config.yaml
n_layer: 15
d_model: 448
n_head: 7
n_kv_head: 7
head_dim: 64
d_mlp: 1792
vocab_size: 2048
activation: "tanh_gelu"
norm: "layernorm"
norm_place: "pre"
norm_eps: 1e-05
positions: "rope"
rope_base: 10000.0
rope_fraction: 0.5
qk_norm: false
attn_scale: 0.125
bias: "none"
tie_embeddings: false
parallel_block: true
init: "uniform"
init_std_qkv: 0.0214
init_std_o: 0.00391
init_std_up: 0.0214
init_std_down: 0.00195
optimizer: "muon"
lr: 0.00701
lr_mult_qkv: 0.4
beta1: 0.95
lr_head: 0.00759
grad_clip: 1.0
warmup_steps: 200
schedule: "wsd"
decay_fraction: 1.0
decay_shape: "linear"
final_lr_fraction: 0.0
batch_tokens: 131072
seq_len: 384
doc_mask: true
train_tokens: 497800000
steps: 3798
dataset: "wikipedia_en"
Each number is 128 + 32 x the weight over its row's rms, rounded and kept within 0 to 255. Layers, rows and columns count from 0. Numbers have three digits each. The size before them is the row's rms in percent of the matrix's.

# down: layer 9 MLP down (transposed), 1792x448, rms 0.019, rows 51-110, columns 336-447
# up: layer 9 MLP up, 1792x448, rms 0.036, rows 52-111, columns 336-447
down51 094:155079091126150080075167162169104118109107143122161089149160112132126177071215090088132134183164148093025130171159147093130173132064143145139140089147132115137184105116106135137107126162149110106150141142158106153136142162148124129108119135125113100126126119138135096099105095056173128169073149099158119150098127160179193099073140122099
up52 094:153158125175164143135132127120138139097176111132127160133146133154085080172056086105133168178163127133134092130123089127104133173104142101158164150191170189187140150167149123096159107185129107108228171128178116095145175122144135139129153124158166071115160157092128166139092123104127106140140124149103127159089172117122105139165169126119
down52 095:153144121125101080073118098121075160102095149092170092113150103122094091124119163192144138067125115109153103153093146117120144067096126145106096115150127106193152133102136121166090141147126059149108158106086135123118123151097094093215119179095089142193143099119125129118141151068173147080103114055122111132176084099130113127125063078116
up53 097:094086217092091139210079129146092142082127133140139095173154098108141130112163110177095088118145131101092109101102153077091123160178085100139135094130129109112113151107125118127089111156174118129093189203092124157126143160098177173160139112119164065131153092053156119128075172147068084145111127145111097094107056141094158156099140127143
down53 094:186173078075138145092116115174120142129135123141129173127096132169084114159107137141076129119176149169127157139137133154139158076169164156148053106141157161101129118162110163096142141150130132089147087083192162041158119094090090131130065156109109134141062138176087123158159140134164091137183221066138160088201130129117086169112107112122
up54 096:134151147128071124105129041088104037097143122136109135137120130121101081141109115136178124163162109202130153142117118168094182159142170140083180124143128117186083103197137086151185143121138142131092148187154093110103130154113124125152087124115090102147161156126124109111104199103096102191169154085097074065114190121153171159102122102120
down54 096:157102124188143091099095181129160182132143137145149089104081152167089112116158110151092126098162101071118121153114082168108111078128091137118134144188199096120115147145167143141141155110168119132105146082115162176090128134117067157131129142122089122080078147116174074121147113142162116114121164108144137122101153127096126086100118093183
up55 114:090130153133093099091130146128080139159193152130129137115120129103137176129158158153134127105129101074148160170132109149178054191192108117123180162089160121161115180089205147124113160092109148113108113158121063129133130111128092170145136143104150071133137145108085122117105077105087114129105119143157096142152131090147138127067177161174
down55 111:125141112139136148152161135093119165092122097134206120176069139083125160157110160078131156192128134145130233048117192152070124088117094101078065101161142163172089085110125155156110112040092102168181098141116135182126167216152119105087104152190162184152139131090130147146098118160124125108100144122114121101127077171086159152121123161121
up56 108:139117151078108079163107115101170065131109147130083122101116144097171133063097104102140132165149122098155151127133161095141139123111111107117095164100124146162131150119146143138177129120105082150190151102171175109119149117145128139147136148147116168156133151148109078186108138143092171176170113158083098127106164142113134145159136131159
down56 100:170104119136145151099157174134085192155117081132139113164145153170116116120180168157174119132130138133157124160159106121099085171188127200118124121131060145153114128160113136072141103115150100117103171116072077118098100130160151122089124124074155101113142126129124209114143086106112118137073135099134182164162130096150133121118094113152
up57 107:073065179132110147191132198113068141125093190096171190128177119118117112150071114102164099140109130108116139096186128146097139176122144057114123133098100144156028142098100115127128140168105128121116131077121062120177122140087103084099117125083152138161181169156120160077160130116112102155086120155157155137135120126103109109124104158155
down57 108:066120088111192074111090129169130149190161178092124058134093159121134122110134108133098166091107143147095130168127113112144146106165122160136117092127155124095107121099122188142153163066068121141114153186207154177166131127128133146154087152148110105112140141100131133105114121102193110096121149161090126093164168115187086175144163148133
up58 106:105147091179142113171090173125103125140151090185144131111067146157147077144121209106119157150167149197116163129184126087100136117056129168162129076117136161209116151125117104141120152122191175144106189138183048140136121144122104182132150153103146154119094082106144072152080139159119142127114108069122204114154136152120133185155101164042
down58 103:137130169100102145114156150123150120139164152125128135163178172111096153168134173158169070135079146128123119117126127177115151168157146094132116155161121154086129122135150122087148145131104095126181088099076197222123109108118183081095095100119146151165125139216168123115072149135092110143131127145185060106094118128162122113079129152138
up59 100:106113067101132173097126146147120093127181157168162173084138103174150167140115125140158091148136101144146120114155091103029106101137126127149164081185153170133186149186149199188118108092106142106104165153122157142158155141072146168162101081102122119162191173129120074115122135126106151150121088074114112134139131111128129101103114144137
down59 101:124143185133135108172120091175108106104155159139134150148144148110054137136131145209151099169134145180163080132150175154152133115138160144111122180136139172132101078114167045085123133161141137121134070123105091084145160111141126114140156131107049103104112121146113162114151138189203187132134143117139176095051112146138102159126144073097
up60 098:172162151148123141109085125148136123144156183099142172127147114120070107174108139165165104119112144106066129172117150133185132169170095169128126059157122176130146098114139140158090113118135104233168151121120093165085114088160171100155098138119125076144120091066086148173214042181139131065203103112092215148103127106116134151138114111113
down60 100:106131106170105151143096090076110161129148095112130073153075158119178126136147089113163061085134084089185154110120122125144146097123154125123136171150080112130079101102160171112118124128150118078119087113199120161122138143127073103161101068163135110111163167158112157141061138072120155138160154188101085104083088165096125158116153094126
up61 100:155134122133029145173111102114097111154161128115093118074116131095127172104155146085170139135148103139107129165113161161194156115132183105163096094085069112130166159122129116103115204029125155120089083079144146138118181099117122132121078099139154145133148068126153112147146165120086092157139109137091102086150118159126030177096131072079
down61 101:131131117077173074122142121102183193162143173153128108104085139137116147135099143127093134143105083122122150128131113065084187118119094139109132148146140146092094162148113166157134117153096172113140136124172128131132077149110105154134134147140145135098133182118126177135090122116153146089124067183098193135110175078156246082135129138105
up62 101:149104106109148213125127122160108109122181136112098175150158152137153114102056194130103128110110125131110106124138142126123086122194127177141098125138157098139151131138129133143145101145146079196166111111182131130138130129118154199116084154125110159143068147125170110046139095131101113114133122165122146138143193137144144119167167161165
down62 111:119130100140089122164105140070120088085066074082151111151113119108135143139124134128130117192074080153069162083119141102129142148114153091159150180108137115103099094135107096137147116147114144110212114118130123133134128120137136099105120147085129111147185138114104094077082111111106130129069178143110122095089131061158163099140092152128
up63 089:064102144102174117132068140181172128119111174112133113149138094114060148132143078117097069117147066071124120129125149160122130138094129078157133181091070067110108135160141077118152092125061191165142135092132169093127103135083095096090114129120094150132160124100173129146172085166134088117159034152097127123132154093156128146137120102146
down63 095:143116099123148113144093142123123187117139093105091143115122174114141155098116081093145170126154141122122091124164106119105120153137163092180131127124191121134070139123153128100108149157112080137172195110134112126114163098163159163150123117124103144144173189131089087126116135106084119210092157138088084124140083070142122119196114135181
up64 096:097097139118143143124139052152136101179181121077136076122131120132146083112101176138173115141167153100172117127150145140105139136108138117119094151119157084070140116174133094100132153072147099098152154080100145119163092087131143135126105171177110120110120114068056131093103135144146105108070119194057076130135082150117138122169183140112
down64 093:121159080146147122075126187128129137121091149148139132141195160101122163114130072055114136109139075104090177132115121125154101138110143087138134140092122171164182123149151104132084107150086147091104193137129133146122137145054118110148102107125165159125124073132157092132132127081127170121132128070163169067137211122139164108098089129156
up65 104:172045193114123112155080106193054128097156165107088173146150103155104121115098113118119145124120111117101046142117149049122167162146132152123180051127107160180139159169145089140126173116129178194114169158058113105165085140090126103175119069101105151145125131125128114166093176122101126085104159083165133162158151106130139093140138122186
down65 103:156121118130120114129136124122145119196087143158110048092114139110149094131193109066073129186057178120183132177092127080119073088142146192132099195123097113135115062143131082133165056132164090117129101135142109185116148194099122126119174114147115084161136177133144138131196113151134164062151155146112136091134171142127155067061116070081
up66 101:174165107085089167113130075123094125147178141089113101152112155121177091070097157199078087046068130152158151159135139084111048092131139093157137106196140101132166125036141150133048159205115154160133123112103133093131106099137110135114126129144135093179132064181064149101155153164139147177120153180083183105122133095044168120166140132119
down66 101:120114148132117096166160142159099132096083142148159129067159131110115134201115183072127068150112133157086160165161126152128149103152159173128114141124158085076094161182123112091175163114145122195068133120135116099144124159131138171146123095087128102097154158175177112126151091073153164109101087229159131136074082107148054094129124051164
up67 104:125127086184138112131167154056117153138146153143130123125090077112076156117161132145146142174132106094140094209158099158142149134129140125129047116152162074183100140096109092085120103121074185159055084124159082142157168137128099110097135073153111112118119084118135116153123144134113095114188137098134143123117179102078096161123086151128
down67 101:078145107135068152124149149170110123138135148178148198104182099113158134142131107212181108169155091143071093037157100107140133157088123134115123109108096059101136158113181154119163135121146142112135134106105206118116079099061135097151156178181143170133129118133162120139118200050137183158157116128103116133084125138107148109127128107056
up68 109:102109158167152153160105119117104100136150100101122176143108157108091114080081135162139128089093151096169125170126131152132150183137163155180111072138090137091144156072131140154145144099179086134081136132048127140147104179114095130141103117144181148152084112097155161095131112108140112139144199129194085131152108114158098131169148119082
down68 104:126118119104115108100096098082148109170168139135137155076127102106100118183116133151081140169133104105095175085143092140109131133064087108094144184155160124178106132164094083145139156150116154169150082151156166136110097104152113111094092118133083161169204134100113132112157107175146169132082075108060144099126166112142132188120134077125
up69 096:070118080129105089013120131160128144090075128186105159112123125109119110096107108061117128133096119144159105092106148105166137164132176164138144099103145188089145109135139099126099091098158168137166114126135180107163139210157111126107139145109140156085122153158106110123123141163134121194137166125071126111116168172076137135073163152191
down69 097:171151110073141163146189159136124084091175149116113110161105121162163138116189116132096114142137181119140164163108131073099158186112062078106133156146147147134108087107122097152134143142118068152130156140122140177113168076116136096131107134122130104147133109078143171138073145096121135053112105139138179095156104146204138130157127065153
up70 100:167135100162144157109159131121189101120107122090115142127132119160121149153120164137166177118136162159120133168177137117088182141127146080087066078093146104118133103140161152090188150114113091114069174127153158136155125082161112153157069111166113119193134113203118064037065155180129202161184110124145174107144148140137173105157141109135
down70 102:094151131121127167120087183130135146118173111163072103126085183082139146100095118105191159179122159141149190137113169079140097123097113124156197114121126089137136107077098044069098132072068073109119070086137198128118139169091178094088130129147171116123099112074168135112127121091160118153096120174181124106061119155112171130156083127114
up71 106:079119136090094130151127118069123173131062165133099180139134155111115181135045148135162120169103125084200074133190110119152133138134112123151133179146092133106138157114128138160083128155109160129137134103134121161131117079100159089133155129072157103154124076122150114171127123083105092126085136169115148127112132096095171107144117113107
down71 099:186124116122120093111132168156145119074155048142141122110113139143135118162163115139137142065125114107108130118097125107111158113141107131101091176122162192116130096139075127124096144089159127094110098122119100138156184150148099052158078091141084103082093158144127113116098135147116124199144127089160145109173085151157099114086115167173
up72 095:112145111126112115033100109154168102138109107140112150089171151189205133088122124086112153145156187132116181157114158118094115152132105104134158117112095134101109129107164205141174120164171127118128192115104077116138158119137122136083121137163100103156181062147133108152202120170140093089056091103158104115149112128177184128086094157096
down72 098:103138104094069121183131153161114109122127148130201086147145110041148147207089134096136055071174086140138119151097132074134123090121167048191122126116155025127217125118079145123177110158123106141107126158188157150087139093124127114160184140124147120061179130139124179058095108105128108162188140126099162181106105144114139143129108104172
up73 109:118094144161148152168147194106085161123127082128131111158111105084141100172078103062063083087156161110149108161090132091056176088065168097106118127140176130116121109123139127067137136090152151051109160052148106082143134176100145169087144094124160137149136157142221076079057135122107118165191094151089113120193150063132104066140143116152
down73 103:105137099118151104135113098142154091127123115133210092088133071094110177107128125175095111132148145201063091087152153201130158113151094114154123140109137168102117082087107100165094129148132153194136123129117105100130133071155176103184155163145105139106068146108067120117123090127113102128100115113125126116141097172032152176107104145179
up74 093:116079038157127140127098119120100143135177121113181153178121143153208126116130154134174158143073050141133088094144138089117096215105139091182112113141117122139155100087121148170145113158128146139123130179090089190090153086111157134122106089100161174149104116080109173131196073166144100116129177116124102110164159111090160137038179091107
down74 094:158125194148079069105116163177122143101130082163086115134087168071102141072057115104129162148133128115093187173078099123074117087141098181131158070112134071102159202112113112126171143049077136157131174109100122122112140160129171151130159132075036091144134123144126076129113123074152137144162147097115128083111143108130116142043112110159
up75 089:130148165125151179081105163163094079123162122112117076121136108126176149132114118134172098080178110184182092118115170135118140162164116102062126188122143124158130102119067129139131177125173143066169151197089127137172129144111121109191117058146111101136091093108117078155107159098163190159102138154130159097147139152103109157133153159117
down75 091:108116115115090163146142179093145166132186146104147095161126117133193085075117101123157129155125156153040153106191055157120066108134104066151102090122144072117108120132180186106111082153114112149135169131137133100146096059091155146103200156093112159162132225150154186174158112100103083113118103139106185104129135126163118096102130161139
up76 105:053147083137166191168152140125123169127037154098117135119088073179151131088114132051136172090175141145142157117154125129141127149170179109092159157112167151157118144137130091168160150107080095170076095104151080148171141113084178090165124149082124116162160120096159159088169124133145181179133183104122099104087113108130143150180127061160
down76 103:138162093133145100149128086147188095097131087163152127120148139095176121160104119074173089103162126139089104117086133138139158085188143113155092117128074149099132135135094178127144065107133179158137160170044151088115088135177093188100098112148073137077093124151122109133101093152078122097203129063116217119134169081046071168131184149170
up77 103:128137093120156117134154144167119149118137119114130152173174122113084087140077128215163088111123119064098174170073140094096142117152101151174153116219144129152206096176086140162182159146110157134126082181064100136111140114180166138107144157128088105156111111116151147162067130131139126163053108138127149173134125091108022079159122083119
down77 103:109153142226121130217125109119143096128127118134058132196108165145136133161156115114148123100139097182129120107120118121108135116166117102089103151115118081110111115167137166147147125130100093164122116127133090090129071118136119091114135131079148163158151117153142170105123180135135096110088164062103164102136105102155149133073168119167
up78 093:079100178114113123159111103115114165216110148102159141157080067121151144218099097186115049098141058139131132151132126130138186127136165194096111115096070152133138106175098108116167104108141114096147176166152103061135084164107085212099127125118127149088131141092131175102109128152152107126151128155176130088144130161100135128102162121181
down78 093:139095076135118152066159155106085129086144138187110128099103149144126136128121146140091170122170178103178093181135089142125128115090044102156124110116138150110149126123144114165099117159149099157095095114101134137199223047188124082161101081127112100145187139137165104094128122138215150163093134143123087170100167061104127225073122179099
up79 106:135148109107184127103137130102073151129128111160157130071167129127073140073137179133123155077155155068107103180103078116086111146102083076130145112195109165102125102125200167098104105108134144154126128139117171100102119107134126110095111199154106092088059089112113157165119107075128097169132129115131134128118111135087149102121127144165
down79 108:071092121133082144148140095163115112177152128106107140102141126153162084183131175078168133141154091085147151117124202073137099120136145118107144184128148116165086125105137106161147108147147119123113126218114103151122155117146166162095117050108141142122153128170128092127132139132100137135141164128152116122178185138156127090166116117154
up80 099:173084134133120095119149155161124111173097123117128167061142112109141107129109159155130115136095190113127113152184166181135149134079101169190169047151123117120177177136118121120142105172162145175164102083097109096167112097060129173162182186138060151074155089097083162148146141071142199132121159097104097183149135153157111101097161076081
down80 099:150103081093092133109168133118178142092103140084101132114097091178142122132136153120128154107117086112172157192130139142093127078091087137099088182119160090142092126132115177097114130123054123085094121121164083163061116167133141136075102062135160129106106148066171141119146103109121114203129135093213157092079059124136126131122111155152
up81 100:165086167193130087171094102141130147094088191129116067107164108163144115099142117108103096179098212120119099154152106114124110163154136129059145097118137175114119118120068145150126173145105151115138086164150109053165107102166166117095101132148199150142115123146121120102069120090096140155118073151097141125121164110132122117131124119118
down81 099:144134097070143154174108107078137120156089114097108136165139121157149127121155115117132170040103100106183121185129160115123157056121122117140122151124152114064122094152181115120111124129140110126099171063159153113176098104144090132143142141105065075144207120157182140094142168129127151164082179126127124110134081145093095111111113116098
up82 107:107151114089166116106122087113134141139130150130184115128108192119100103120132088096163119129134065098165173181095061136153116162142134111149112120167142096168086134114124100183138191141152129145192115130117129124159155177140145165177134153074140125136086152130163127112078133112128161188100163158133178117157139148074057145110143149136
down82 106:107102150120108099161122129186138150086080081162115113140119104101128159204116201139118039129170205136112087115151143098176158138094169081105214083111062135148155130069088169138152132098146176121110177157072177132071119078157143104080140117114121108185135097120146100124134183163108108152122059105082094116116126165166151105172110102124
up83 093:118140151149122151163092134085107126126150146108100102092194109175088100183130130168091146106153147139127117180144128161161107108124148155148125158156137089150147089169107093133182169090092130117110132148202134077183130116115115164146098077183169168127141062138154111103114107118131110139100133130123177100109133124096098131152121178089
down83 094:151197161126075200120146116128164123143088130111142157152078154120113100118148104144177143088058106134166118169141135138125111177111157140086089096105090110089103139171119138125127146135148115122150186147082161157093141123138181139083141112091103096158085111112142113153155130106105136082156035168131176090135134124232110159148100122171
up84 108:133119170139118130119173170155081090115079099158149141098078113146079151150092156141134126159103081141181156173125159101097158143065093136101123150077122134120076128129153136195150179067151181085147140090102106100115137120104142128088069119087109169152159102122194094124123117134117094095148095105158126116098139123132094112121053063153
down84 102:115084098119168109124129111163141150127163191087107092129148134107228114116186084097104123081156160102148133149102063119171113097153132154143144146146115148113161115141125134076110097166132115188108124114140145152117105139110157176175133150217107102156109114148110157157098123089138124133093188170136156106172095155100122141095186154095
up85 100:131129059105121133094145136111150135141118141087246146138191136147023114199168143143079158143163105136108162162087112122101148146137149114069217138143148165153113154115133147104064164129151152139123150119100085123151129150099111145151108120125114143084118130198099130103085176077141129143082097125120117147077116140140162129185132145095
down85 098:115160223136110114120110099145170170118122091134079042166076060188100116145122145102171099083175153129174086122139129122105195106134144136118075104119105085069107147089106105150114145101116102126148104145161074122156096149122105158078138122104135114093167102113148108172126069149136099110149097094119135098160139153099118114156134177142
up86 097:183134125130103116146099087126142160079172161105156140135173083077103098106136200111184099134179133183139205104125094126048092179177134152112157137045124150069121095115051110138146104152124127177164156122128087076121143120114101083100123155125157122163115127120145156119170145159085119161032098120128145135150123106124085118165149113152
down86 103:141150126144117184151164131153102114084116115126137106176114165148165143161103126125141133166159064150101071181142129147141141090077166097100137125183086142116098138139197087146126115164134164181143139134167190138119092050096128147121127118137124125167135101139160110087124112090176161065165141143180127140152165157136191124068150105108
up87 102:144167080123179097135149090102120144117157120185142138133122165109100094121140151106182114148130164117126128118113167163114130108101132161118137084135084114158161092140186135108192088125116093109131074176081199163133129182123104125102136136091134071173114128164107155138159195108158090144100027111161087094104153153117121090178101126124
down87 100:119139144132058106097112110130091093077111126114102117100183073132125135075142091103088183116188129157115154153094101152135143151163071115123165120111108082055131139123080131124199140146107088156106159152159047132117155140099140097142122167182141185150095086220139119173138085093118080162161178144159123140193148083079128143125114126124
up88 099:123126053081138167127132130195128135159141151144082138136098110116158175103111083152080147138077118190214125136125108133173080181128138101117139035064160128170125100134090134127156179132118128161092122131089140146110157113118149102181076126110213080149110088103112138161173165102086134108108114157102149180139154153101130131169117092096
down88 097:107161078139095068163181118097116181115128174130160116145142088157137080132135192118093038129184144166115120094086145131110175104099102155146148179155153056127126167171155164223121127096153114099170140095148165106110138133062114139056212124159079118139136177094127109114109118133123047145132157111094078082046134155147128107080190127163
up89 098:081113157161109106156154134154146086079096161136148139132105177180088126079122072130140167147067138136113117087164108153083131135111147095142138072115149128153102148199111118134130142109096135176149101117097113160108181064165066163096112141132112106150094111177099119105123152134126166154162129171077180154122097104150139138111118134112
down89 096:132159092163143174130112147117135150130104120088125126121149137101106156154096112175107156114146127066136127159162159166123054096150120165122140093112137109107118092096137133092123096161171155090123169147123159121122083130142134125137104142055134205144074143129189104159150163084067108140136083117116128123132117173067131152106091124124
up90 106:112168138149144197124117113145149156163109074076183161184168104196144130112170147131113159147166109098144120095085166115108131146126119137111177116171156168140101126157140169111195120168132088125163198163171165108123156110190116183126147140163123114106107141096122128085070136144122120174159114078120119085124074169106092135132089125150
down90 109:195151152100092146212115130092155125120076145153133085089125108141121082159119160149154127114151139135164131191155154114114111095118133192117116120106115109099144127163162140116149155102143120144206122110139101093170119178097097088171077163141118138119099170146089130111166174104139162138131175186120129053112139141098089144144188145158
up91 102:138099158138157120149157152154085179192120123214116166107167054145122095212135136159142102152148155137137206098107065155143161119134066143097161090068126064155154219144164104184102099162137165137161172102141143158197161129058096132086119111143070082133067101102162112120136113146133163092162105122089145127148162134096128178114122116135
down91 103:124088117086123107081163137137118048134121134082155201162105191116137127114147155147130154133121117099152040056113114153095072136114115174143089109121095145133115097084118141027106136142162109163079118171084111127090110118124132121127179110112168065117142124132168118154189101088149087118116131126159111116114119155132121071189112145156
up92 096:122099138130140129146197105058117132163127069211141106075144098137092128147098185132136142134116148022162116166126122112113115116121135159149159115170117086121108145146131178131163142165104116147140103181076093122109137126154155152155119089150142095162138174119138111128067133132097172177168106140137126128173178086175094053122142139169
down92 095:154180154124097145179104100155069147115131140119127165124145134110133163102120082143131086096147097169146116078046083142104123089123158118158122079123107147122166122132134144147092104145157107080159106097153156159132159131159139136148163124117147174108151104095150088098166146070138106105114175139143172130053054124145137157121144129142
up93 097:156161121123130102105101099115152147172095128136067154142100131120154137062128156123138135124098142139095117078127174172138154166171184121188159119133132130124187083179098111095152149138109153130105164128112097084148085098154097131146079110145156162146115125211176164127183099104124158142174131132129119089154146169044099113151154111166
down93 099:079143118175161104160115214088116120104069117129156093115173130111128156191159128120104142093119109146184126132124115104115165108066153114118096083148100105126129131095091121215109111189110070128149157186097116125094159192138106171112171148136154143113136126093106092148149138108138094115174139095176180158061114188137105125145102149082
up94 102:118139127135163094135140110149102136132078062115169111116113145103124181142142164108060168106090110092116119155151176153078143133166119152097087113091154110067097113106155149115124186111141048100119071167149093106147130181149143093099134147113128190086138118118101119131147149094111125175142147135104099107131137112152090141103144071102
down94 102:123136095131178133158167128131145071169107121103144108138093096084138082120160102108180180082134156209109132127187109080149108073106188094100107151152069100101125109107100163121132108099115099120070161090111144131124127060074112150188177157128175061141081138116139132159106170122120082094112126157130081140181122129116147129186125160105
up95 084:167145147138122132189135201192122111164147129123177117180068137097148171129123100080219116082155149180188153164114134131096127132127067116147104114107128143145096185143158094112150160108189111075141137108158136150122130126144116162099129133181178091096099124148162102082163118155175116141091119061105063123096148095041117148130210108139
down95 086:116145114110142102104160049134171159092114144097096155126159118172184093139101129119109162109146147099095160114110104099122151129137153122134091122109127101141113134129124187134158111152112093211192104161074125096162157148091094151107169093111176146164093039140155182160141143163102114090149176150154152055111085136163150100158085171175
up96 109:098136116103136123128134177090105114136169042103088108158200093093104106132141152100085069165198149172121117057182106145162134123140170145175091064164171127174138112127104093149127123117102143114170123096141107086145114136120117110167165152184184091100107168085173155138093109131069081112118132111143127151149130089060137175170151168125
down96 106:119083096108128152076155145119133076149163138064121110071092115149130139135123107102153142147096126145042157150073128122170092153029120103118137167138134097022104154101193102118135175126094161161181122170084091175166154149157117160143090141077110103119147107148105121124135168176124110151095118089138145083129153162121132121105047161099
up97 099:132115122099099166133078106133099108107099127113090143130075105143111095159062145110121207110134088163173104170142123202091144144075175179121162062115121110093112168122158129122078139147067106088101219132179167094038118162109119107138159110110125122130105090112137187168072141110121115118109043123089103150169163146074092141185125149149
down97 097:131111079084139061120135090131147128163193121116136116119130146148163179086147083117130123158119134114063130171120187101122094135162129141162109133115076107203117131140071134171206127178160124118103087129131134179149120127137132203086124105163110085094211173196147033117140044194129158125142159097122186090159168132119115108111137151129
up98 104:113104136142144184095126130123096152096065161176162110136105110157137136127149159150131115118132099115111186175149185083130132151147107075130129125201167103161118115174123146072154077092134169177113085138194181128120109098098126182153123087130145096142184112160115123091160150165131084122102153116111099223067085101063152139146124120120
down98 106:052152081112110068124105151141095100176184139092125168116162145120150088162134129097137143065081108144183113106116121193146107175111192128176114142107137135105150111073110149134101085155115139097150152197131178131060136036103084157090120119113126132156162122101096161182124110123157114083171116031135189092143124161154138124098084143152
up99 092:127164056140183052141101136120134076075138114155147103191220124170142076068151084158146055163124152123133118173144128126088129166150126143125187049100168090114182167157119044129141123191123138097132125142128112141086105108111172112146099123091110124126107140086134135146183115141107117164122162164093060158173113128038150124144133173153
down99 094:197096129140046129183156086087098215118164155087106140062119174132075122129135128162175156068119160145085123163114165177134148139082121129130098152122141131065115130078157155102122128108134146076153169111133138105120141169157101164097117185178100147114126177170108110079143153118104101070113100124176162146105193188172131107033161122135
up100 114:152137121104086118118077126163124111100121143155126116075140112121133077141098158175155143115175117121137086104084154101104172094109111103139146106123135133092134137158137030159149119137117129191147111109156090095117182124074098163181127179113153150143140157054098190135162158050094116077107168100194109123116164108131055119129160068123
down100 112:071105124112171116090141109113107121116150133127117127191137181097103130131098093140130116130120129190097111172154080110066096147143118122204130102137106181138173114119102182093140097111119085083132125135144202153165102099187206126041129136097181091168145120115117111133110095200141131174193112217048145117147095066100206154113093139125
up101 096:091103131196164132141140122135130200177149158140081168077152094129097138135065106113091111077096073152134162081107109152043132094160172168159167158155126152110173096147114150123160117119170115136123127112085139054141112147139130139157151105097119134091142162087108142134112111148127148140151133124126137123141104103144101128126134077111
down101 094:133153101100157120082190124094161118090096145160178133140186149060142153128135139109085151134106141102121143110093160136129106126143142087086083159100143075153124151116126125077103109177150148113150107122159113177136147127146084136082115171158228115136043098139135064171111159117107096080127146110092089125066127110154133134145096171092
up102 113:157175129150108160117083131110114119126135087124135127164153132120107022167125154079187190109106132168153145157168087126173114132103141098096161132086177163107182137158152109164137106085143089168100131139189107118183107190105109079109138141115191111111132076112159255124179067188163146100108166174122138104038111105110147125117177105123
down102 108:122130094088125089164166118130118116127150142162133104111089098113108129148185015163090123126152148042111113144125113132116154188138071130131125159128066148131115107069084113110184136189117143135207072100120111125050146081096118146161154133144067143182193114159138054164111148065135144161105129105113115131133192144127115143207109140163
up103 100:146075059175105108107159078153135128148127151128170141110177130156165199184081196150169155138133143116090144136149145140128116078155149136057080138180113159103057113169130153149184147091146165106139155184112131104108169107081216129127136160173096099129121124147131150152078107150151071121115136118141118108171143131127204158175137126057
down103 096:122141105122200153118102163131045042142094161159087145089073039158116095111207130129095099144161166082119057136182073123141191093084108114065123161075122169143161133078131123137140147136095172099116121079128092155147128081094052122132115101066137114125133162104116126143154115122135187112093116070101129140122199140112138142158144108116
up104 104:087095082092138157133092077137082108085028116149148105125182088144101152129145165189171139138135109094066132165144129106098117134188106124109030118135116172093172113130149114068135135118151174082092093073095160144093213115144088087128106112118149112157156143117199145129114042133095177142140104220074136163106065168089108076135185159143
down104 105:111162145133092105102184123141108100097093091154142123190148146129108085143099130113081165104167111137109120202078118124151108099102174141102126124114066100156112203051230174119151153183137065137154139126097073095102080168117070168170110177144117200130154136122116106167086205111168192082119107072105144103120129112105066118121175130152
up105 103:133120128134174088139168068165120156165182154140113170137138141114139189143129078081105144160141117154124088086098132143138145141142101083159122180174104154144130117122111123121142093123143091166133150160195127121134116052134107135135106154153145096122106127152107132084095139129116129129153113157143112149123168167112136131184164076157
down105 102:110140162150082108190120152116131035138146126107150139119080137151157063160149143125129142139115118083135110081147132094103100172085164195139125110134151136178144138149125104137174135186091101115170154140161162122114139088104081126098135126118154104150168133116133092154168132119120128131118170136079157151134129167137136101092101098124
up106 100:129152098102122121101093112135070138099081072109146185087115141122135150095132182113108142199099109111107136148128142107178055121135118169089064138079080135126140147123148135134134179123132047131113134112115161077138115144097143107107133171200134108146131152133186110109121153114175083118084112156159139105110118164222126158150089137144
down106 098:133134125130160150157168173133132132085119157141065122154088127145098106156161128147127121082124105168172137135124152108045166121150157125159165177160154056136182102144188113176099072131142183193103164146149182153130224126164116109162160098095134135084100078169166087092167156128057112137136171115106109119113127098074148126067121131115
up107 098:214109095140138057160126138134150125141109069088147185115155152163127129094133122136136062131173117090146150120161106133179087110146107155103143105095076190104124077105105144153132176135163122151157131091122088115109137124130100157167134137126146178175099078111173090140170109125150091086120114168142144176159149118135133124118126129103
down107 099:087148139170153193122113125167109127102138142144042051148131110052116075137128108125080205125123092131127159137130184173163104133102162103139092135097125119137113138148183144128102105127131141187134144196167127152187121149152164131109150142112092107105114166144084116092142161147103173132126203099149132149109127150130107090118131107203
up108 108:162173107149145117129121131177201119116173084126133143142102119145146140155133146129138147142108093140127130184163120110119116116107178089084122077082112156071122161106127165073122195181144137138136133179155175110176124111148104136098131063141134061141179093160000178110104102108088142155116165120114142137155118194128105154125117136110
down108 101:075133102150133128115157136126078164134079145123122115085174159081133071163137106141156063173119104087077158064142179139190108145123140162121094162109127151153120112142070125154150152065175094167079102089130140167091108166153098155113076184073197132150125118078149085177164136149168105132086165119124123165152144126164119077070126108132
up109 098:084138134135133222108189116087196175117116147095197145123105104156130104152141136110148107087139160126118152161148113178146150094146063117098150101150096087160166158104091200108135121106135145151151101046106088093114162165151187161075152187169148104161166114106189093048155073068166131108159183151130099140125106121154123136142128121159
down109 096:174161149153121162130115127090134106169133157119041112104077140126102106132139116140144163192144090186131114130127146101169091129201098147162141170105179087130124160175115104148072149121136093145126128128129164166101116097161087098114141116063142149131136101171156128123106140131145166085124118085107148078134111092117138097117112152118
up110 105:111149060130167178128172095195103061090137157128097141138112177132150120123116110122133112156096085114136104172108133117100142110156127083125143074075127170095134126087060115103158128158155168198077155128105116071148130083117100094145085184131168100085081171123140122122115104091172142139142192117132070132167139099160209129122158093144
down110 099:087123109131086130190150154112151150181141064176089105126134141148109139147153145146070163207141137136107114110133110169102150140118156112154147199177153149130121153141239183145096139110139110096195137136139100158096142126160124149146114084161094189173142125114053103146117135108065159115106108124137194124089128166128067096141063151101
up111 093:111123136151129120087108111150123137114116110085140123098191106133067164140069149118134120108122158139205152109167179131169121120144131104072156117093110128129181126104142159103088131108115132126130104116081131165142125140088114155091152160151116134110055147163128122159117162155183087126114100101113107194129029138125081145164087113161